From a checkpoint of a small transformer trained on Wikipedia.
Size: 15 layers, width 128, 2 heads of 64, MLP 640 SwiGLU.
Architecture: RMSNorm before each block, rotary positions, no biases in attention or MLP, untied embeddings, normalized queries and keys.
Training: a variant of SOAP for these matrices, 201M tokens, 6128 steps.
Each number is 200 + 20 x the weight over its row's rms, rounded and kept within 0 to 999. Layers, rows and columns count from 0. The size before them is the row's rms in percent of the matrix's.

# layer 11 MLP up, 640x128, rms 0.288, rows 531-549, columns 0-127
101,198,206,186,202,197,179,178,202,200,223,182,223,222,227,176,187,199,179,214,232,185,171,198,204,198,159,213,206,208,207,186,243,243,192,199,207,218,215,194,151,208,212,174,183,209,200,202,213,184,189,183,190,204,256,223,190,204,224,190,191,196,158,187,157,187,204,208,209,191,215,248,227,188,178,187,226,214,221,192,188,192,181,171,214,202,221,174,203,214,218,217,183,177,222,170,197,215,191,209,199,211,217,173,186,259,197,191,249,194,176,164,183,212,184,207,198,198,226,217,200,192,193,175,212,215,222,197,198
100,162,234,217,205,180,159,184,190,175,215,200,175,193,202,170,183,221,197,230,195,160,196,200,195,210,205,193,193,169,161,174,170,222,217,190,215,237,181,193,178,231,181,173,207,184,149,195,212,179,201,189,210,187,187,187,202,164,223,202,177,157,204,219,243,194,197,199,175,200,226,204,175,186,236,212,203,191,220,208,209,193,183,214,212,187,193,223,202,209,189,208,202,206,209,175,198,222,186,239,249,181,174,202,198,196,199,206,187,213,229,173,206,201,196,221,207,216,156,210,192,203,218,166,214,219,212,221,189
095,207,205,206,239,214,212,217,177,174,215,220,163,226,192,167,228,226,221,212,177,197,173,191,167,227,234,206,193,216,200,186,218,213,225,215,181,234,185,196,213,197,218,175,191,199,175,192,202,172,195,204,197,195,185,196,204,196,188,184,143,213,199,185,208,166,224,228,183,192,195,229,197,217,190,223,202,185,206,162,192,194,174,217,184,189,188,205,259,217,219,198,172,214,212,252,193,175,202,208,207,196,177,177,198,157,210,218,190,189,224,206,176,195,217,184,171,203,174,169,177,192,198,190,189,196,211,227,221
095,200,203,206,204,178,154,231,215,232,205,185,189,131,199,195,201,219,207,202,181,171,201,209,228,208,192,192,200,184,170,217,193,236,213,199,188,203,210,214,206,210,215,209,165,164,222,212,186,227,207,208,218,198,187,199,218,195,188,160,213,216,198,189,199,205,172,218,184,217,191,199,226,214,214,171,201,220,228,198,213,198,168,182,248,190,161,185,171,203,188,218,220,193,184,191,202,217,198,209,234,209,204,171,189,190,186,204,182,176,151,245,238,232,224,225,222,205,198,213,219,182,204,215,197,221,223,188,219
094,192,228,224,196,233,202,242,217,182,173,196,182,209,232,213,201,157,196,175,202,210,195,228,190,181,190,210,206,164,199,195,180,195,216,179,231,188,194,167,209,161,201,191,176,201,183,189,177,215,191,185,202,191,206,170,209,194,202,200,217,183,226,200,239,217,215,192,187,182,231,180,216,178,193,201,220,202,185,222,189,201,205,188,187,227,199,219,219,207,177,210,180,162,176,216,206,217,205,208,217,174,218,176,176,238,193,240,208,241,209,206,195,185,225,210,184,216,217,162,184,261,214,215,184,179,197,157,187
097,188,142,193,226,199,183,192,212,144,188,223,199,204,170,224,195,196,232,203,162,194,209,188,186,166,208,192,220,194,186,190,200,204,191,171,218,189,201,212,240,213,198,206,209,221,195,225,215,205,240,216,184,219,234,193,173,213,200,218,196,212,227,168,178,228,215,199,197,184,188,238,212,189,203,187,185,189,183,194,222,202,203,206,207,177,215,208,201,194,218,210,225,189,193,230,250,238,197,194,200,205,209,193,191,180,240,176,219,208,228,180,161,206,210,220,228,200,196,215,205,227,183,215,182,201,211,220,255
105,201,215,216,218,201,184,153,163,197,191,221,183,182,198,179,195,170,202,201,156,186,216,215,225,232,228,189,202,201,217,161,234,211,210,209,195,197,217,195,197,175,224,205,230,167,185,175,147,208,212,182,187,198,209,198,235,221,206,176,197,241,214,196,192,195,229,210,189,199,183,220,206,219,202,200,199,221,177,195,221,226,187,206,211,162,180,184,236,219,226,194,197,203,194,206,177,198,213,220,185,217,200,179,206,227,193,209,166,171,186,211,222,192,184,187,177,219,173,216,219,192,193,217,180,149,245,181,213
104,219,187,215,205,187,209,221,201,177,183,201,182,183,199,215,202,196,216,174,200,240,210,182,184,184,185,214,186,197,186,208,216,209,182,198,163,186,248,177,194,167,192,200,173,193,184,186,222,207,221,204,223,212,190,214,189,187,193,218,189,231,177,164,159,175,191,229,208,204,203,244,204,213,181,174,218,183,199,168,196,204,207,199,228,194,209,191,227,186,196,176,189,203,216,192,202,172,197,217,205,198,224,251,214,264,197,208,195,165,212,197,192,191,198,181,217,259,172,197,192,161,212,208,175,177,198,164,187
089,225,237,220,212,165,205,182,178,207,244,178,203,172,206,222,184,212,238,168,199,190,198,231,200,195,207,195,203,200,204,228,258,210,207,176,198,178,158,212,191,192,221,194,204,223,224,187,236,229,198,202,212,221,224,242,193,175,186,210,170,192,173,213,209,198,187,221,193,226,253,188,209,238,219,206,207,223,210,193,187,200,207,189,217,221,225,186,193,213,184,223,190,221,176,184,199,196,212,210,184,176,198,218,170,207,201,180,194,197,216,207,171,201,201,176,216,177,187,165,200,202,177,193,207,168,203,246,202
105,195,214,232,190,223,185,196,197,227,217,212,235,193,200,185,226,233,176,199,222,222,186,216,249,176,223,169,192,243,183,182,213,221,187,192,214,180,208,218,234,213,213,215,222,219,202,239,167,226,185,214,221,246,207,212,155,186,230,201,181,211,213,237,201,186,200,217,228,213,208,228,183,194,193,218,191,203,212,201,213,182,220,181,217,226,193,194,200,197,212,190,230,190,187,214,219,202,211,217,182,177,208,210,181,166,185,146,192,188,221,188,200,188,211,181,187,219,164,183,207,229,201,219,232,191,196,197,190
099,190,207,217,165,212,210,192,176,232,200,217,198,167,185,220,185,192,236,182,191,235,238,220,184,174,213,217,170,200,199,196,174,214,227,203,204,188,197,234,209,203,205,219,181,205,222,162,228,183,182,208,195,187,192,176,168,192,216,196,209,225,181,186,208,190,206,176,165,197,204,185,198,183,223,204,186,187,202,191,201,237,220,241,174,170,212,246,213,219,204,170,173,199,179,198,204,237,209,184,173,206,204,205,185,229,221,209,208,187,221,211,196,194,239,211,232,185,202,197,187,194,187,223,132,224,208,203,192
093,219,239,199,220,206,226,222,194,188,197,185,187,174,212,205,172,175,213,206,207,172,274,192,202,174,174,178,191,199,180,226,205,204,182,194,193,230,213,214,176,189,208,158,222,198,167,242,214,193,196,197,184,208,208,224,218,202,211,202,210,191,198,195,209,174,181,230,226,205,215,212,190,218,197,188,188,165,245,197,246,240,218,219,191,209,186,180,195,178,183,231,211,169,170,189,179,215,188,192,178,189,204,200,198,177,235,176,180,198,205,194,204,193,224,198,180,219,203,244,199,196,229,185,187,209,178,180,191
104,227,186,163,183,176,155,217,191,213,188,179,191,201,184,214,220,162,147,209,200,187,200,176,162,205,196,186,205,201,186,203,221,189,192,227,197,179,165,186,221,202,188,171,201,188,181,167,183,197,235,239,208,214,216,180,195,186,220,241,202,180,192,200,192,181,195,157,186,195,194,193,191,165,213,198,200,194,179,195,205,205,220,196,215,204,212,198,205,160,227,212,175,200,187,193,213,226,179,223,199,210,239,214,219,211,206,175,169,206,194,173,230,221,195,201,174,241,168,185,198,162,194,235,198,205,218,224,213
092,181,187,209,209,176,208,191,202,204,172,224,196,226,204,172,184,210,185,176,177,201,194,193,196,224,195,206,183,220,197,204,215,195,161,184,195,210,228,191,197,224,196,204,200,210,175,207,183,180,228,165,210,240,211,166,232,192,257,196,169,166,191,216,195,206,208,242,170,218,209,211,184,198,167,188,215,202,223,226,248,180,219,223,223,208,216,202,194,199,223,229,182,202,200,167,158,202,160,191,169,242,181,205,208,218,222,183,183,213,192,230,219,185,216,219,224,209,203,213,227,195,198,194,199,196,184,216,225
119,202,221,189,202,209,204,211,222,195,211,221,213,200,217,194,213,196,174,207,201,209,187,154,198,193,196,185,200,229,179,159,219,195,161,217,182,164,189,186,188,208,247,233,190,212,207,167,216,180,245,177,216,182,225,224,206,185,218,183,212,206,227,190,201,176,239,169,219,203,201,236,214,219,214,175,179,207,192,172,234,221,184,214,202,143,188,208,202,173,195,201,187,192,197,195,187,194,212,191,229,190,214,204,196,203,189,203,210,186,195,217,222,215,190,257,185,165,211,175,224,184,228,216,205,197,241,192,222
108,192,207,193,189,221,176,183,213,178,229,224,183,194,185,235,175,204,201,232,204,211,194,177,224,240,205,210,194,193,175,226,167,215,182,225,227,191,233,203,201,180,214,207,191,206,199,180,185,224,194,181,211,207,178,217,198,205,206,232,228,176,215,253,217,191,199,221,228,175,196,202,204,190,187,168,225,194,171,226,175,181,199,216,195,231,224,213,238,187,235,177,255,203,215,189,186,187,197,210,199,202,195,183,186,192,224,174,199,226,221,228,213,202,218,238,232,206,226,163,196,171,223,207,203,207,178,199,200
101,196,211,232,225,158,193,208,216,148,221,201,214,173,190,202,200,211,219,215,189,222,199,211,178,167,200,207,183,205,185,197,253,212,195,184,206,190,170,176,157,183,216,193,171,182,182,206,193,206,187,179,220,189,183,220,185,206,213,200,194,190,189,121,192,187,207,215,193,232,219,192,184,200,195,239,173,180,216,184,226,179,193,221,164,218,220,213,209,197,225,229,208,199,202,200,226,169,232,183,158,212,195,213,191,182,202,188,218,210,211,220,206,189,179,190,208,187,200,178,216,215,203,209,207,183,179,188,239
104,193,202,223,186,183,249,217,156,266,185,173,195,212,199,207,211,159,193,189,187,220,211,192,222,221,198,171,226,186,214,210,207,173,200,178,195,192,177,219,173,223,196,220,167,205,204,169,186,205,221,202,203,172,200,190,208,181,216,201,181,171,178,204,236,220,195,208,256,201,209,237,174,204,226,189,215,196,206,185,186,188,187,193,210,156,190,194,217,239,213,220,205,194,235,228,201,202,188,209,180,183,173,220,209,224,183,194,178,171,211,188,195,185,186,191,220,213,201,224,217,201,204,172,218,206,215,170,202
089,196,207,183,187,192,191,187,157,127,201,198,240,228,176,197,227,198,215,207,197,219,197,205,184,191,236,228,204,157,209,201,195,236,216,191,193,172,195,164,211,211,185,203,174,232,169,215,187,221,214,154,212,225,213,236,190,178,192,174,243,188,193,199,189,202,220,238,215,199,181,189,190,197,246,178,196,205,213,232,178,223,222,208,204,197,179,181,198,198,193,194,200,199,245,201,192,213,178,206,191,175,185,194,175,189,200,174,193,226,183,186,195,217,189,198,206,179,203,194,219,181,197,180,186,222,221,204,204
# layer 11 MLP down (transposed), 640x128, rms 0.269, rows 531-548, columns 0-127
100,199,206,182,225,198,208,193,214,137,162,199,202,198,204,193,175,194,202,232,200,194,188,184,211,191,187,189,210,161,188,198,184,171,207,189,149,182,203,194,173,192,204,180,167,224,202,228,185,195,189,238,187,199,196,200,205,186,163,224,207,198,202,200,210,223,247,184,201,182,212,207,193,194,179,199,199,170,171,174,185,197,205,199,219,199,186,194,227,195,173,173,181,248,235,195,194,214,226,223,204,163,207,172,224,169,222,185,202,210,174,228,246,215,191,195,235,205,190,175,184,208,230,218,188,202,181,196,185
102,205,175,201,183,195,166,193,195,160,199,154,176,179,206,212,215,166,200,202,243,212,211,168,197,215,211,209,188,197,165,209,206,193,209,218,225,196,194,207,208,178,177,168,194,179,174,183,204,211,214,201,235,206,237,194,204,193,162,186,154,165,158,193,204,228,178,217,187,162,177,207,201,191,213,209,219,203,179,174,223,220,187,170,201,246,160,202,225,174,200,206,198,200,229,156,206,217,218,202,195,215,181,207,180,224,205,212,166,179,202,197,185,195,198,217,225,183,218,218,183,197,200,187,182,208,194,181,212
099,174,199,193,171,205,177,199,178,217,197,199,175,203,197,200,221,178,179,181,203,188,217,213,216,189,183,184,152,222,209,216,199,226,200,177,214,210,187,200,220,228,197,183,208,214,182,237,202,230,221,194,240,212,200,212,167,201,202,188,198,197,245,190,176,177,211,221,245,189,190,236,181,202,178,223,195,202,213,224,188,194,219,178,209,221,157,193,201,233,247,215,219,201,209,216,162,177,177,212,218,209,229,214,205,188,188,186,164,230,187,183,238,197,159,188,177,157,188,193,174,188,192,194,213,203,201,204,217
098,233,203,185,180,197,195,208,194,211,171,180,191,233,208,206,236,175,190,166,203,160,222,206,203,172,197,205,207,232,182,231,212,206,245,153,175,218,196,206,229,215,190,222,230,178,175,215,218,214,189,190,234,199,194,182,216,219,199,194,212,179,213,221,188,201,219,200,221,233,183,207,205,225,220,173,221,195,224,172,194,219,212,194,222,221,178,231,199,212,208,205,210,234,197,197,240,161,202,195,183,197,178,230,211,196,199,221,185,213,167,193,218,201,192,248,194,183,208,168,170,203,179,231,220,188,192,212,217
095,207,214,175,200,212,226,189,183,183,180,171,223,203,200,197,230,229,198,195,162,186,197,185,185,188,198,208,188,170,229,181,187,177,205,210,194,195,207,183,218,193,207,220,196,190,203,194,190,172,164,170,207,218,210,189,169,203,196,195,243,197,184,190,190,223,160,173,187,193,215,172,205,186,222,197,178,181,215,205,178,217,227,150,222,200,230,212,236,204,190,212,181,221,217,205,174,189,150,168,164,183,228,149,222,197,201,221,207,233,237,206,196,198,162,192,200,236,215,230,188,208,188,205,199,199,211,216,199
094,210,194,203,179,190,182,204,192,200,221,207,195,203,182,205,185,245,192,176,188,224,199,195,238,193,178,196,210,218,209,213,178,221,184,218,193,177,220,200,193,201,175,209,214,166,176,191,198,158,203,208,197,212,198,171,213,202,220,158,216,217,211,183,195,203,205,178,185,161,212,192,213,217,202,178,227,218,233,154,192,252,225,186,213,195,234,234,210,212,222,162,183,230,203,201,204,131,241,211,223,194,211,200,209,201,178,182,172,190,190,229,214,202,176,204,167,196,193,197,190,191,178,207,223,202,230,193,194
099,194,207,187,221,188,214,227,204,190,239,194,218,187,217,224,217,205,197,230,205,227,216,185,215,189,220,235,208,229,194,210,213,215,225,181,172,187,174,195,199,196,216,209,250,227,211,211,243,220,220,153,185,184,214,185,175,185,201,187,200,198,194,197,206,173,223,179,166,205,214,201,183,228,210,191,178,191,206,188,200,184,215,221,215,192,199,213,199,212,215,200,182,241,161,218,213,196,192,166,217,237,167,218,192,234,196,179,202,211,235,224,198,259,218,192,168,197,189,206,235,175,166,197,198,184,191,203,200
105,192,208,211,222,205,195,213,193,229,224,168,165,198,193,216,204,234,209,179,197,222,217,204,216,218,171,178,203,207,224,205,201,167,180,181,240,235,192,196,241,187,199,177,196,214,163,172,226,165,178,208,196,157,196,197,193,202,185,184,200,210,215,207,193,143,195,193,214,183,167,214,159,239,197,209,257,183,192,201,181,195,223,187,184,219,224,219,218,201,182,180,225,216,200,158,198,200,190,197,222,198,208,207,185,211,211,173,207,213,207,204,181,183,190,175,196,200,148,215,203,211,201,206,208,235,193,196,191
089,168,211,196,213,210,232,186,201,198,210,170,211,187,216,164,197,183,162,196,244,198,194,188,194,203,197,157,200,239,175,207,205,211,170,180,193,194,236,220,185,192,190,200,242,226,214,193,198,181,185,225,195,201,192,207,187,198,220,192,190,220,230,179,171,177,201,190,158,221,179,201,178,191,231,219,208,189,187,191,218,221,194,183,215,161,163,173,221,178,230,194,202,187,228,191,176,214,143,165,177,226,159,184,211,210,184,211,218,215,187,196,214,207,209,197,214,213,195,220,187,217,179,221,229,213,204,195,203
106,236,157,197,208,207,188,188,209,178,212,199,224,211,203,200,174,190,214,180,164,176,230,191,204,173,202,222,204,158,204,156,196,234,187,197,205,184,177,211,231,229,191,178,231,198,180,174,203,220,173,180,222,220,202,227,210,196,190,193,181,199,214,195,211,240,215,205,179,185,228,188,175,202,189,214,211,223,209,177,198,204,222,231,195,185,202,229,222,193,179,210,191,222,166,227,241,215,212,226,191,233,210,178,204,163,228,214,202,234,144,204,210,226,197,211,208,213,219,205,207,191,190,210,193,226,203,200,170
100,187,218,182,198,254,221,196,241,192,186,198,183,187,233,215,223,198,174,165,198,202,202,206,207,195,210,183,189,208,197,200,222,235,172,195,194,211,182,237,208,217,183,218,207,240,161,196,204,199,196,222,215,230,192,185,192,192,165,181,169,203,212,189,187,193,174,211,182,205,171,213,206,217,210,216,190,242,182,196,223,165,204,187,183,204,155,190,170,219,201,211,171,224,220,214,184,185,197,203,197,206,182,163,192,161,217,245,227,185,203,197,184,198,162,210,154,206,199,210,194,197,190,212,191,175,179,192,168
097,179,197,217,177,185,211,172,197,181,235,207,201,193,183,197,160,215,242,181,174,226,215,227,210,216,189,176,179,219,194,175,190,188,200,195,225,174,185,203,171,219,194,219,206,242,199,179,205,200,195,192,206,233,176,178,196,174,210,177,209,189,166,198,215,258,233,183,195,201,173,201,187,196,208,218,191,194,198,199,177,200,185,231,198,223,219,239,200,218,211,157,239,199,169,201,234,218,211,207,176,202,182,212,197,190,192,188,210,207,203,179,234,217,234,175,191,212,171,180,223,211,194,202,182,171,190,224,169
106,203,169,165,218,196,177,231,189,236,196,227,202,171,231,175,156,214,225,188,177,213,213,204,221,188,224,187,216,197,166,233,221,196,226,249,218,212,184,198,172,177,211,193,163,225,218,195,205,210,168,241,237,216,206,180,195,179,218,197,192,189,202,216,179,170,191,167,210,212,188,205,168,228,198,191,181,188,213,175,193,207,227,200,232,170,203,179,209,176,202,217,196,192,180,200,197,213,200,216,216,181,232,200,171,185,226,213,202,213,191,171,224,204,204,189,157,220,197,197,189,191,209,202,196,182,228,197,221
092,236,171,238,201,190,188,203,194,177,180,196,199,215,205,214,221,145,217,209,190,204,193,232,209,171,231,204,225,226,191,247,203,229,210,172,183,172,185,179,218,199,209,187,207,175,165,187,192,209,220,157,214,206,210,178,214,180,207,205,213,206,241,222,214,187,200,230,178,195,190,186,201,203,206,213,214,205,185,211,173,181,224,209,207,203,223,188,165,172,224,204,196,197,195,219,185,122,172,213,170,193,174,227,216,208,196,211,208,188,217,211,216,203,203,204,194,192,195,219,188,193,214,219,233,212,182,195,229
107,189,204,187,211,195,192,202,213,155,176,212,161,189,240,219,193,232,214,216,198,181,207,179,180,200,194,202,232,203,202,189,211,226,202,173,200,176,207,204,186,221,215,210,193,188,229,182,200,189,216,207,153,213,227,213,205,196,181,200,208,168,191,186,202,215,233,179,220,218,244,190,189,230,187,204,243,178,146,175,220,186,204,192,231,231,220,208,189,195,207,218,208,227,194,206,221,177,228,193,206,196,224,203,184,192,170,233,238,191,225,252,192,230,195,222,216,192,179,203,195,217,219,208,177,195,216,183,178
095,211,196,217,181,234,189,173,207,177,231,148,166,177,189,218,206,197,204,181,213,208,185,199,198,246,192,192,220,183,198,216,179,213,191,230,199,219,246,221,200,179,211,200,211,181,196,200,159,188,206,162,188,195,221,238,223,192,174,243,165,232,183,203,156,229,212,200,239,180,179,210,235,176,191,220,199,218,181,210,199,166,162,216,198,212,213,170,214,213,175,210,213,204,212,208,196,219,217,177,215,223,197,192,186,187,197,195,215,186,198,190,201,195,207,191,184,211,181,181,177,187,180,202,235,222,210,213,187
100,200,212,199,205,173,210,190,223,200,221,205,195,226,150,224,198,203,183,185,191,212,181,188,190,165,235,176,227,177,192,216,180,192,218,202,210,200,191,214,172,202,178,219,173,200,266,191,218,186,170,195,175,192,196,213,188,219,192,183,201,191,202,237,160,189,212,199,186,209,203,226,218,198,186,182,229,246,175,212,176,189,186,206,203,214,205,211,200,200,216,240,216,168,182,209,184,188,203,199,220,240,180,190,190,218,212,214,215,187,189,160,197,199,207,171,185,234,229,219,176,199,174,162,172,232,199,218,213
102,158,189,219,193,193,181,162,201,207,206,224,254,183,193,221,198,158,203,223,252,214,168,196,196,206,188,165,202,201,213,188,198,244,216,165,158,190,210,189,191,221,207,208,184,216,214,217,193,228,227,198,182,237,181,233,233,169,187,202,200,204,178,198,196,174,201,213,182,200,196,192,220,198,203,188,200,202,224,213,203,194,234,215,183,198,195,200,190,194,203,180,153,177,168,171,241,202,190,228,224,215,203,225,198,215,243,204,196,210,211,197,227,205,163,209,193,217,182,208,197,210,209,183,212,175,208,194,199
# layer 11 MLP gate, 640x128, rms 0.275, rows 532-549, columns 0-127
109,233,203,230,187,209,188,185,224,211,168,175,209,155,200,206,201,228,223,218,174,189,175,219,228,225,200,206,228,221,207,198,198,170,205,212,183,215,212,210,179,182,192,199,211,176,206,198,197,174,191,180,146,179,218,187,203,187,202,203,225,220,188,205,196,187,173,170,216,171,180,200,201,198,193,189,204,236,215,204,207,216,238,166,198,217,215,198,222,196,208,198,176,231,205,200,178,178,200,167,204,185,229,216,203,240,199,183,218,177,167,227,200,190,161,206,203,219,183,213,165,213,157,194,178,233,184,230,232
095,213,180,196,192,231,183,209,169,185,209,197,202,197,237,165,186,194,203,179,228,209,198,203,205,189,222,190,203,214,207,210,197,195,195,217,213,223,203,164,188,221,219,234,215,178,212,199,197,236,214,196,203,199,175,196,199,190,214,202,165,163,182,223,233,146,196,169,201,187,151,210,209,225,180,210,211,226,263,229,174,212,173,190,218,187,212,203,186,162,187,195,197,194,183,205,198,185,192,197,201,166,173,163,221,205,198,201,184,230,174,196,207,196,223,201,233,230,188,196,192,167,245,213,191,211,185,210,197
091,191,213,208,217,182,210,208,179,177,184,212,194,233,207,203,221,176,187,169,191,175,228,213,221,181,197,203,211,227,193,202,212,194,181,201,175,204,218,192,187,195,185,181,206,195,214,170,253,209,192,194,201,182,219,198,199,178,189,207,226,214,194,216,205,206,243,183,194,215,222,173,143,183,205,181,217,152,208,179,189,225,179,188,177,207,203,217,242,181,198,202,184,248,190,220,223,217,222,206,179,187,177,181,235,180,177,174,224,175,194,204,182,202,130,204,201,162,197,188,190,193,198,195,189,200,203,176,184
099,205,204,186,192,195,179,212,177,177,189,228,197,181,211,186,188,207,171,195,215,152,180,216,211,219,269,231,210,247,196,191,238,241,221,219,180,164,204,191,219,174,201,212,219,195,201,171,176,187,201,162,213,192,165,174,213,228,211,199,225,168,202,182,230,215,235,164,215,193,194,205,204,202,194,211,184,178,198,180,213,227,196,185,203,183,197,209,216,194,211,202,170,221,162,204,217,182,183,206,203,186,182,210,199,156,212,201,197,194,182,204,226,198,207,212,188,192,185,186,208,199,203,200,221,186,180,241,168
101,187,204,188,177,201,179,207,187,182,224,178,187,182,210,174,183,193,201,211,210,202,184,184,201,217,216,230,182,187,214,207,177,211,178,175,222,176,224,204,272,202,237,207,208,195,193,195,222,207,212,217,198,207,179,179,191,215,205,192,224,220,221,224,189,183,210,191,190,192,194,220,166,211,180,176,204,206,204,187,223,194,183,217,203,206,189,207,211,184,223,210,185,213,239,258,202,232,224,183,194,210,239,154,181,231,233,212,252,234,186,203,207,191,238,177,211,198,160,209,216,190,220,222,197,215,211,185,211
092,200,189,197,185,188,223,202,207,168,180,162,209,203,220,203,222,191,188,212,186,180,195,182,201,191,214,188,192,231,200,234,203,179,229,229,197,199,174,198,198,198,196,180,205,181,201,235,144,216,205,188,188,174,223,199,255,211,215,188,181,176,253,211,190,210,171,192,236,192,197,226,197,199,192,204,205,179,179,188,218,170,238,203,226,183,175,205,196,183,201,176,179,196,179,181,190,194,221,193,200,231,169,191,170,197,217,198,190,193,157,165,162,177,201,231,230,207,183,203,193,198,179,198,226,178,167,197,221
105,195,233,208,196,188,225,209,219,174,188,208,155,201,222,185,211,207,174,213,225,200,196,212,185,210,209,169,206,242,232,173,201,198,219,185,181,223,214,202,175,202,158,175,194,200,199,185,193,219,215,192,188,201,186,198,180,189,186,172,227,220,178,196,160,169,187,218,204,218,192,210,195,207,174,203,223,194,226,238,195,163,207,191,250,201,185,208,221,181,167,223,189,226,226,203,200,181,245,223,214,187,187,215,198,199,224,230,181,214,217,203,243,199,200,222,189,210,215,173,172,193,171,207,211,221,222,241,200
094,234,194,210,200,208,205,200,219,171,185,201,215,189,215,175,168,223,212,182,211,207,217,198,176,203,207,205,190,226,234,177,220,221,214,193,217,175,188,216,188,162,202,204,199,188,189,214,257,235,220,201,187,214,218,214,148,189,182,232,201,198,213,232,194,189,173,230,216,186,202,213,212,197,215,184,208,199,212,188,195,192,208,193,211,223,228,172,175,178,217,229,212,200,211,217,195,188,204,257,192,146,208,215,227,198,189,201,184,215,193,215,182,200,199,190,155,196,197,214,224,233,199,170,242,200,239,221,193
105,203,186,202,188,206,190,194,205,213,228,201,142,224,221,196,215,196,152,210,203,171,220,212,213,211,200,220,208,216,212,202,177,197,240,184,240,204,224,201,212,207,185,175,184,201,188,187,174,228,201,211,224,236,213,181,207,233,201,213,236,221,180,195,216,208,207,217,201,206,204,203,174,169,191,187,211,218,191,230,220,188,228,197,167,182,151,212,229,157,190,197,212,188,221,218,209,181,165,191,219,202,186,169,226,223,192,204,196,212,207,223,217,225,205,214,182,218,200,233,190,165,185,249,201,172,215,205,188
103,218,217,197,152,210,204,185,206,222,157,227,197,188,214,199,226,216,204,186,234,195,197,234,222,201,221,186,206,197,203,180,188,151,235,154,185,187,215,187,221,206,173,207,203,194,222,184,194,197,193,207,209,169,185,182,210,196,192,224,230,204,199,221,176,200,204,204,164,184,204,181,164,233,194,178,208,192,211,187,182,214,198,202,167,201,206,180,181,146,166,180,179,191,206,192,220,214,189,210,196,186,236,158,231,201,196,189,201,245,187,181,214,178,201,205,240,181,189,198,186,241,191,194,218,217,189,184,204
102,213,217,158,194,196,209,221,183,204,214,205,202,190,198,212,228,227,179,164,221,218,232,194,180,207,250,189,178,198,219,196,217,224,211,217,219,198,184,200,222,207,202,218,216,184,196,223,200,201,196,214,196,209,176,169,202,204,159,199,234,208,156,204,205,178,185,217,221,182,179,189,226,190,191,210,197,203,171,180,211,222,196,199,212,198,206,180,163,176,154,202,164,188,245,221,157,174,187,218,189,201,195,169,187,209,215,157,190,178,168,201,213,187,181,177,197,210,210,170,209,172,220,196,229,238,189,185,198
098,167,192,223,218,225,196,199,211,198,163,169,220,198,200,229,225,224,209,179,209,194,191,193,248,175,172,228,204,214,191,166,191,197,208,170,177,212,208,205,162,210,192,207,201,196,199,214,219,233,203,197,230,192,180,194,221,183,179,162,210,202,180,165,174,197,206,206,168,186,193,221,226,225,183,177,216,198,196,172,216,215,198,230,198,211,195,191,191,217,202,203,245,167,210,198,225,179,201,212,215,165,178,195,180,198,229,229,204,205,201,225,229,182,236,179,227,184,184,205,220,218,220,228,214,195,222,165,161
093,194,182,208,195,220,217,218,182,181,188,241,184,188,212,186,205,159,170,199,213,206,232,206,211,182,185,188,193,196,192,208,197,183,180,202,182,247,225,202,210,182,152,193,195,181,215,219,204,236,199,220,237,194,160,198,170,210,214,187,205,176,177,189,217,220,210,216,191,223,198,235,188,178,189,189,222,181,223,195,206,202,211,218,224,205,189,207,201,223,176,161,219,201,211,245,202,181,189,237,207,167,206,216,181,190,223,227,212,168,165,229,185,208,180,175,203,174,220,197,190,206,210,211,213,233,159,237,207
103,168,179,196,203,209,171,214,185,162,173,194,198,211,210,175,222,212,190,194,198,230,196,172,225,200,215,243,188,157,194,238,179,203,241,179,217,214,208,224,205,252,175,170,203,197,246,211,210,207,211,219,217,212,211,217,226,197,208,182,197,204,187,183,182,214,247,198,203,172,199,184,185,195,181,199,211,220,226,197,183,196,213,150,203,205,189,166,201,200,192,221,203,189,237,212,182,180,212,196,192,186,203,180,157,188,197,201,211,228,215,230,196,194,204,220,194,199,239,203,169,200,182,187,207,231,215,168,181
095,168,191,225,203,220,219,186,175,202,189,196,170,194,189,159,231,197,183,203,166,238,190,207,180,234,172,205,224,210,196,212,209,206,232,197,183,206,199,222,166,190,201,214,209,187,240,194,191,205,193,185,198,183,201,189,229,193,193,219,201,231,212,185,211,205,247,220,192,225,189,192,193,188,212,185,203,228,153,197,193,208,199,200,173,212,241,184,216,177,164,222,204,158,197,214,203,197,205,219,162,203,199,210,206,216,234,228,230,215,188,211,192,181,199,220,207,224,200,182,196,196,221,210,216,179,159,226,259
103,168,210,187,228,217,157,213,203,213,225,181,208,173,183,212,181,209,216,177,188,193,174,178,247,183,217,197,224,187,176,212,187,226,201,195,167,212,173,227,176,210,232,223,197,178,236,211,225,193,161,220,213,203,218,178,204,209,221,243,207,160,204,206,203,162,170,207,182,203,182,195,188,214,202,169,246,194,215,210,201,196,176,227,201,209,203,220,196,194,215,231,218,195,231,238,205,201,227,208,219,176,183,160,185,175,189,203,202,189,203,198,216,187,195,205,167,223,196,191,234,193,215,194,198,216,198,167,205
100,224,235,200,193,167,225,226,184,188,169,189,171,199,212,170,192,199,238,207,186,168,162,217,210,182,212,167,183,217,218,232,207,188,220,181,217,220,190,192,201,190,213,189,210,181,187,218,187,219,218,204,191,215,217,192,204,223,200,184,221,230,213,180,183,185,175,179,209,180,157,180,195,186,208,189,218,189,208,205,220,204,199,172,234,199,209,201,201,196,203,161,194,231,225,195,208,216,187,230,246,215,206,213,152,200,209,186,165,234,216,203,233,198,164,180,218,194,216,203,225,207,220,217,247,225,192,215,208
095,209,196,214,181,225,214,226,173,173,187,186,212,193,211,194,213,229,237,196,206,197,173,184,200,191,215,210,217,168,230,181,211,203,180,195,156,192,228,224,213,229,208,232,188,209,220,214,219,238,226,191,203,198,209,206,214,212,174,203,186,150,197,208,214,180,208,206,212,195,195,164,193,190,241,205,219,229,213,196,196,164,186,199,164,199,182,213,214,207,196,183,170,177,208,223,206,176,224,192,170,188,188,170,238,184,201,226,207,210,209,198,184,168,200,188,232,223,221,183,238,226,206,165,196,225,183,221,162